Weights of a small GPT-style language model, trained from scratch on English Wikipedia.
Size: width 96, 2 heads of 64, MLP 384 tanh GELU, vocabulary 6069.
Architecture: LayerNorm before each block, no biases in attention or MLP.
Training: a variant of Adam for these matrices, 13135 steps.
Each number is 200 + 20 x the weight over its row's rms, rounded and kept within 0 to 999. Layers, rows and columns count from 0. The size before them is the row's rms in percent of the matrix's.

# layer 2 MLP up, 384x96, rms 0.238, rows 72-88, columns 0-95
119,192,195,171,225,203,224,203,192,191,229,191,192,205,143,242,239,162,207,211,227,214,195,211,185,178,166,204,235,199,185,201,175,185,200,180,200,224,216,202,213,229,222,175,195,222,223,160,179,202,182,194,192,193,230,210,197,193,207,197,197,234,176,196,214,212,189,202,225,234,196,181,159,209,191,199,227,193,172,202,226,211,205,195,177,176,223,213,166,177,193,180,207,184,188,177,222
099,238,229,195,193,220,208,148,207,227,178,224,210,206,192,233,193,177,183,216,226,204,200,174,210,172,186,208,193,183,230,216,181,203,199,162,188,244,192,207,197,231,196,227,187,178,214,223,166,190,194,201,195,173,195,188,199,183,196,184,170,199,213,161,215,150,214,187,219,221,182,195,210,209,189,186,188,188,197,206,190,225,218,197,162,181,238,224,205,225,212,211,214,200,186,180,180
062,215,176,171,179,204,193,167,204,189,219,184,225,199,229,234,203,158,174,185,192,190,195,217,243,182,169,177,183,188,191,201,219,160,192,193,202,211,211,219,201,213,196,189,199,196,193,198,198,198,220,206,199,180,214,214,214,196,176,211,183,233,197,210,222,243,186,226,202,241,195,146,210,218,214,201,196,186,210,176,183,221,219,231,172,165,218,232,169,214,186,223,219,198,186,178,202
107,215,232,214,243,156,217,179,222,203,215,188,184,223,227,202,220,193,187,187,206,197,230,226,185,188,201,207,189,201,179,212,204,205,203,205,233,218,189,184,211,218,191,201,198,172,199,204,167,217,215,218,189,164,216,214,186,205,188,191,233,176,186,241,218,203,174,217,143,189,168,174,163,188,199,206,201,205,200,186,206,199,208,245,170,190,197,209,216,196,169,207,193,236,184,163,202
095,195,191,223,202,154,187,153,204,190,169,202,236,209,188,226,210,191,169,179,193,224,220,210,206,178,226,191,188,202,231,202,202,181,188,205,165,202,217,215,231,163,165,218,205,225,162,193,210,179,216,187,191,175,205,212,186,166,209,198,178,218,220,226,219,227,189,204,256,216,196,187,217,173,212,170,215,198,192,205,196,199,182,188,217,198,202,218,206,225,182,167,223,187,212,185,204
105,204,200,214,188,177,204,187,194,158,221,171,221,190,217,211,230,218,196,173,170,177,216,255,200,194,203,194,239,186,174,194,213,178,193,196,260,224,200,196,220,214,204,187,240,190,155,164,195,190,184,240,179,180,189,181,228,205,226,199,187,235,195,195,195,212,208,205,195,225,155,214,208,194,203,189,226,214,208,191,205,210,202,189,181,199,219,209,177,184,214,204,202,189,190,198,181
109,170,205,229,196,193,192,199,207,212,180,218,228,221,185,194,204,196,245,179,184,169,196,216,204,178,205,214,231,208,184,200,198,187,198,205,221,190,261,210,201,192,208,192,183,169,158,192,184,234,170,204,201,190,204,201,178,190,177,192,193,206,153,196,226,208,177,185,214,233,170,205,195,226,191,221,209,196,221,184,174,221,215,198,184,234,191,212,186,185,149,195,177,202,183,200,242
114,182,231,148,229,189,165,189,196,226,207,178,194,241,217,199,185,159,205,189,218,185,210,211,212,196,204,207,209,184,192,205,153,206,219,207,198,223,213,230,199,212,188,194,214,193,174,186,236,189,190,208,175,195,192,196,182,242,213,180,191,205,178,197,181,203,185,175,178,229,173,202,219,219,173,237,211,168,227,166,225,201,227,173,200,204,206,214,210,200,183,230,195,168,201,218,209
092,205,184,214,182,201,208,166,248,166,251,184,197,204,215,213,172,236,208,206,184,223,207,196,193,162,185,211,232,212,185,192,202,189,252,216,221,222,214,190,178,176,194,217,182,211,195,185,179,186,164,207,200,191,220,222,205,167,225,210,180,212,207,200,178,194,209,219,177,221,196,204,198,185,203,182,227,204,168,184,209,196,178,183,196,241,239,205,194,223,191,216,191,182,187,167,182
097,190,208,200,216,175,192,171,178,165,203,181,233,188,170,195,217,213,176,192,211,194,209,220,210,193,175,191,213,207,252,208,188,208,192,193,222,232,201,194,215,197,205,228,208,187,175,205,212,163,191,192,185,182,182,217,194,190,240,182,161,199,168,206,237,214,184,222,191,205,240,191,212,203,197,215,188,181,209,209,151,188,198,196,181,213,222,203,197,253,181,183,199,215,192,252,193
083,204,170,212,218,176,221,181,184,201,187,218,256,209,202,225,190,192,220,219,213,198,235,202,197,189,161,204,216,174,189,191,215,187,174,216,213,216,209,194,209,205,169,210,177,214,205,205,200,187,212,197,173,158,182,236,198,221,173,181,195,209,147,199,221,210,221,204,201,195,208,176,202,209,207,174,183,197,205,217,176,201,168,243,192,182,212,231,214,214,152,167,167,212,193,212,209
083,216,216,195,208,204,176,172,198,206,211,160,162,207,223,190,209,186,192,178,210,239,224,221,198,188,177,213,222,193,233,223,151,195,163,188,221,222,203,204,214,213,173,208,240,210,222,185,201,235,176,211,178,205,220,215,190,173,221,237,177,185,170,208,204,220,171,183,188,184,203,206,207,176,218,227,196,189,169,207,189,196,188,212,192,153,218,213,214,178,189,211,209,195,195,234,203
063,184,206,197,197,173,161,200,173,200,215,164,208,213,194,188,203,168,168,194,171,185,202,197,226,198,186,194,204,248,201,192,178,185,190,188,207,206,186,177,225,211,193,207,200,204,183,188,187,221,210,184,167,183,227,212,171,240,217,177,195,209,182,223,234,221,180,221,188,227,227,160,198,202,200,223,228,204,209,149,182,221,224,193,204,187,215,204,208,243,177,220,196,214,159,205,207
123,179,209,199,204,196,199,190,221,152,206,188,233,188,208,232,208,182,186,185,208,179,198,220,236,197,178,202,220,178,206,161,223,198,189,224,227,233,247,237,243,197,208,180,225,196,189,193,230,172,180,174,172,185,197,218,214,199,204,196,185,205,206,203,186,221,193,236,214,202,213,170,187,231,204,176,219,188,202,200,163,205,196,187,223,215,187,210,176,226,194,192,179,196,173,223,171
090,206,148,208,193,204,189,175,192,198,206,203,232,173,191,215,195,206,198,176,190,234,194,209,200,221,170,222,209,187,188,187,214,214,202,170,260,243,224,191,228,193,203,248,202,196,159,199,221,171,192,183,167,195,214,245,198,207,193,199,206,209,193,176,197,179,201,229,241,183,201,228,211,213,201,211,219,190,216,185,178,183,188,208,228,181,209,209,214,189,166,183,217,195,191,196,184
093,208,190,215,230,208,200,187,178,176,196,219,199,180,209,211,224,190,234,228,206,215,180,187,192,184,206,199,176,239,203,164,209,198,207,235,176,190,235,225,188,228,196,193,190,197,172,172,190,177,169,169,202,195,200,223,177,214,205,199,183,199,217,226,211,175,210,179,207,225,232,156,176,241,212,195,216,179,212,184,207,181,168,237,234,190,228,213,223,207,182,185,224,184,199,174,203
104,216,214,215,218,179,203,201,186,202,188,201,214,159,153,193,207,159,175,212,195,191,248,187,177,201,199,195,179,245,173,202,197,199,206,199,183,224,189,211,171,221,190,230,156,185,178,210,163,220,208,185,201,168,191,228,184,207,203,153,202,173,174,187,199,232,200,222,231,207,186,204,205,200,193,203,216,196,205,197,229,211,176,224,206,197,212,209,161,247,199,191,201,202,204,190,207
# layer 2 MLP down (transposed), 384x96, rms 0.193, rows 72-88, columns 0-95
145,231,212,174,218,224,146,162,226,181,214,176,228,195,211,227,237,220,188,175,180,196,204,221,176,197,206,221,203,185,221,210,181,202,248,195,213,207,194,222,198,209,207,196,196,186,231,176,196,194,195,202,209,263,186,215,201,181,228,195,206,204,175,244,196,209,204,172,189,220,184,195,211,166,168,174,206,186,208,198,167,213,207,194,184,177,217,183,189,202,210,180,201,183,202,204,183
098,198,199,211,174,202,153,201,185,202,223,225,177,232,189,200,202,212,178,205,209,181,183,221,234,231,237,223,220,200,176,225,195,210,211,197,165,172,169,177,216,204,203,219,213,180,197,165,186,217,176,214,177,219,225,181,172,210,188,192,182,211,170,186,169,225,193,183,253,206,214,184,196,209,193,220,192,198,239,229,193,196,197,177,181,178,185,210,198,213,229,186,233,217,211,182,200
103,211,191,188,193,191,189,192,215,193,182,179,216,189,180,214,208,186,184,182,202,186,195,217,238,193,203,219,202,203,187,176,193,157,201,186,224,208,220,205,223,210,177,210,208,210,185,214,205,190,192,203,174,124,202,210,215,204,196,200,177,226,190,208,222,225,179,216,194,228,200,188,200,205,211,225,212,179,200,187,194,254,204,208,188,206,224,280,179,186,196,193,205,213,146,198,203
091,191,173,221,229,202,222,198,214,189,220,206,161,200,203,175,187,209,191,198,217,204,176,185,198,213,209,224,209,211,195,203,252,202,183,202,185,176,209,185,187,190,219,211,220,179,209,184,222,172,205,164,205,233,206,240,228,191,210,212,237,193,177,211,231,177,176,191,200,190,223,187,242,167,184,177,198,194,176,159,216,211,160,212,187,180,235,170,211,180,198,211,217,218,219,200,175
106,202,220,202,187,180,227,183,192,198,219,182,201,196,212,193,215,201,201,225,238,181,226,151,211,178,199,185,194,181,200,162,260,194,184,220,205,171,201,211,235,211,184,206,191,208,222,185,181,176,254,213,201,159,196,217,178,221,221,189,218,197,193,183,160,206,209,210,192,226,161,203,201,201,189,208,199,196,199,182,188,209,192,218,157,199,200,247,215,210,195,178,191,215,206,198,225
101,193,193,199,171,209,244,214,179,175,206,187,239,184,200,197,198,209,191,181,201,171,212,191,189,214,196,221,212,203,158,181,191,213,217,227,180,200,160,256,207,197,207,212,205,192,194,194,207,217,186,200,215,152,200,197,198,216,201,217,181,207,185,153,217,220,205,203,219,187,188,250,204,233,197,194,235,181,194,184,204,208,191,180,186,217,150,210,195,214,205,211,204,155,200,208,237
118,163,203,182,198,138,237,176,178,213,186,208,216,234,178,168,202,211,231,205,183,189,173,248,185,217,180,210,215,188,186,206,224,200,193,223,203,157,212,188,194,220,206,190,204,212,215,185,205,180,200,218,188,200,209,199,194,193,191,196,234,198,173,234,226,212,158,190,227,205,205,186,205,261,224,181,209,186,225,219,196,218,203,198,206,194,204,180,222,191,185,183,191,195,175,202,205
106,189,212,203,179,198,189,203,201,216,184,201,211,211,221,205,203,215,217,239,205,201,243,206,185,193,210,171,217,170,204,210,137,222,210,215,234,244,226,168,207,200,211,225,196,159,207,226,187,180,161,178,222,171,201,220,194,176,162,197,203,200,155,187,182,170,203,231,191,194,217,200,201,204,193,180,185,178,189,210,207,228,186,226,217,194,209,190,229,202,196,226,184,198,202,189,207
093,165,157,218,204,226,186,220,168,182,211,215,196,154,199,206,200,195,176,234,177,202,208,209,198,160,197,204,191,161,198,192,202,181,186,228,194,201,249,187,188,206,184,219,220,172,211,205,187,228,226,214,201,185,190,143,207,181,182,214,209,197,208,155,202,202,177,210,216,227,174,204,201,210,216,203,186,208,182,194,220,191,214,231,219,190,236,231,205,207,199,207,226,208,228,211,194
086,235,162,220,190,202,198,204,183,224,229,183,229,187,179,198,185,229,198,214,170,193,214,207,221,208,215,170,179,199,174,187,199,209,201,197,213,184,211,253,190,186,194,211,181,187,229,199,212,196,210,229,198,211,189,188,183,214,226,240,192,198,218,166,214,240,201,181,209,146,193,201,197,203,199,205,195,199,175,214,191,210,213,203,227,168,207,152,219,206,166,208,219,156,203,207,172
096,209,228,206,188,195,184,187,238,208,181,199,183,188,187,219,176,162,204,215,200,197,218,198,247,204,212,220,198,203,190,195,194,197,165,191,225,202,211,224,259,202,165,237,196,196,189,203,218,176,201,212,213,147,227,214,211,173,168,208,165,179,199,219,202,204,195,188,216,202,219,182,189,219,181,187,194,205,194,171,194,197,177,228,193,193,219,258,186,211,198,181,178,232,197,182,212
085,215,216,199,210,190,219,197,217,181,233,245,172,197,193,213,206,195,214,226,198,187,180,186,211,206,209,222,193,196,181,203,204,192,189,201,199,179,178,185,155,207,193,201,177,221,180,220,192,193,222,207,211,284,162,193,205,209,204,185,191,212,218,188,206,190,205,183,194,194,197,210,167,216,204,183,215,209,210,236,195,180,217,173,196,192,159,139,228,204,210,220,205,173,227,194,218
086,201,211,181,203,185,192,199,193,190,193,187,226,199,191,199,219,179,178,170,213,178,201,197,229,168,185,202,188,194,205,159,193,164,200,199,201,198,236,204,227,197,188,217,216,216,195,203,217,221,200,190,170,155,204,198,206,201,225,181,194,222,193,227,218,226,181,214,182,240,207,174,193,209,187,226,222,187,185,206,190,253,204,184,200,202,241,260,192,183,178,201,189,219,144,213,212
115,234,192,200,213,212,219,194,188,184,219,218,223,202,193,231,229,176,181,175,198,206,218,193,224,207,185,201,198,159,202,164,195,234,177,180,173,199,199,162,233,174,200,191,168,186,181,191,193,218,193,194,165,208,209,175,206,202,227,231,197,190,216,193,188,207,231,199,205,203,185,219,197,204,183,191,233,206,246,183,213,181,211,172,215,231,167,180,177,228,215,185,230,228,225,196,171
092,230,238,224,214,205,236,168,211,190,223,218,235,179,216,205,206,163,211,195,183,178,155,179,219,220,206,196,175,187,208,214,201,187,193,200,186,173,195,163,188,211,169,190,182,231,204,204,228,201,210,220,229,231,175,180,214,196,199,173,202,214,198,216,213,209,242,182,183,189,203,206,167,206,196,204,171,205,172,216,219,209,199,190,168,210,194,166,209,214,214,218,155,220,204,175,200
093,198,195,199,174,178,188,210,210,210,178,221,192,245,191,192,191,194,228,197,222,237,161,187,191,227,198,205,182,137,224,209,185,198,184,197,220,226,207,219,201,204,205,183,221,161,183,194,211,214,199,219,178,162,167,206,185,192,198,232,194,200,223,190,204,197,202,200,193,167,245,242,200,163,212,202,206,202,175,194,216,200,167,196,210,184,214,237,196,172,198,229,203,222,193,216,187
099,194,196,211,176,201,258,174,182,211,206,199,188,192,194,187,184,190,212,215,199,189,228,204,171,174,190,243,212,233,162,177,218,182,186,206,211,214,188,196,227,202,200,222,221,183,200,165,184,191,244,195,192,184,202,182,188,201,205,200,175,194,179,176,204,212,222,205,198,163,164,223,200,185,193,186,218,199,224,197,204,218,205,208,176,209,211,220,193,192,233,232,189,193,254,172,246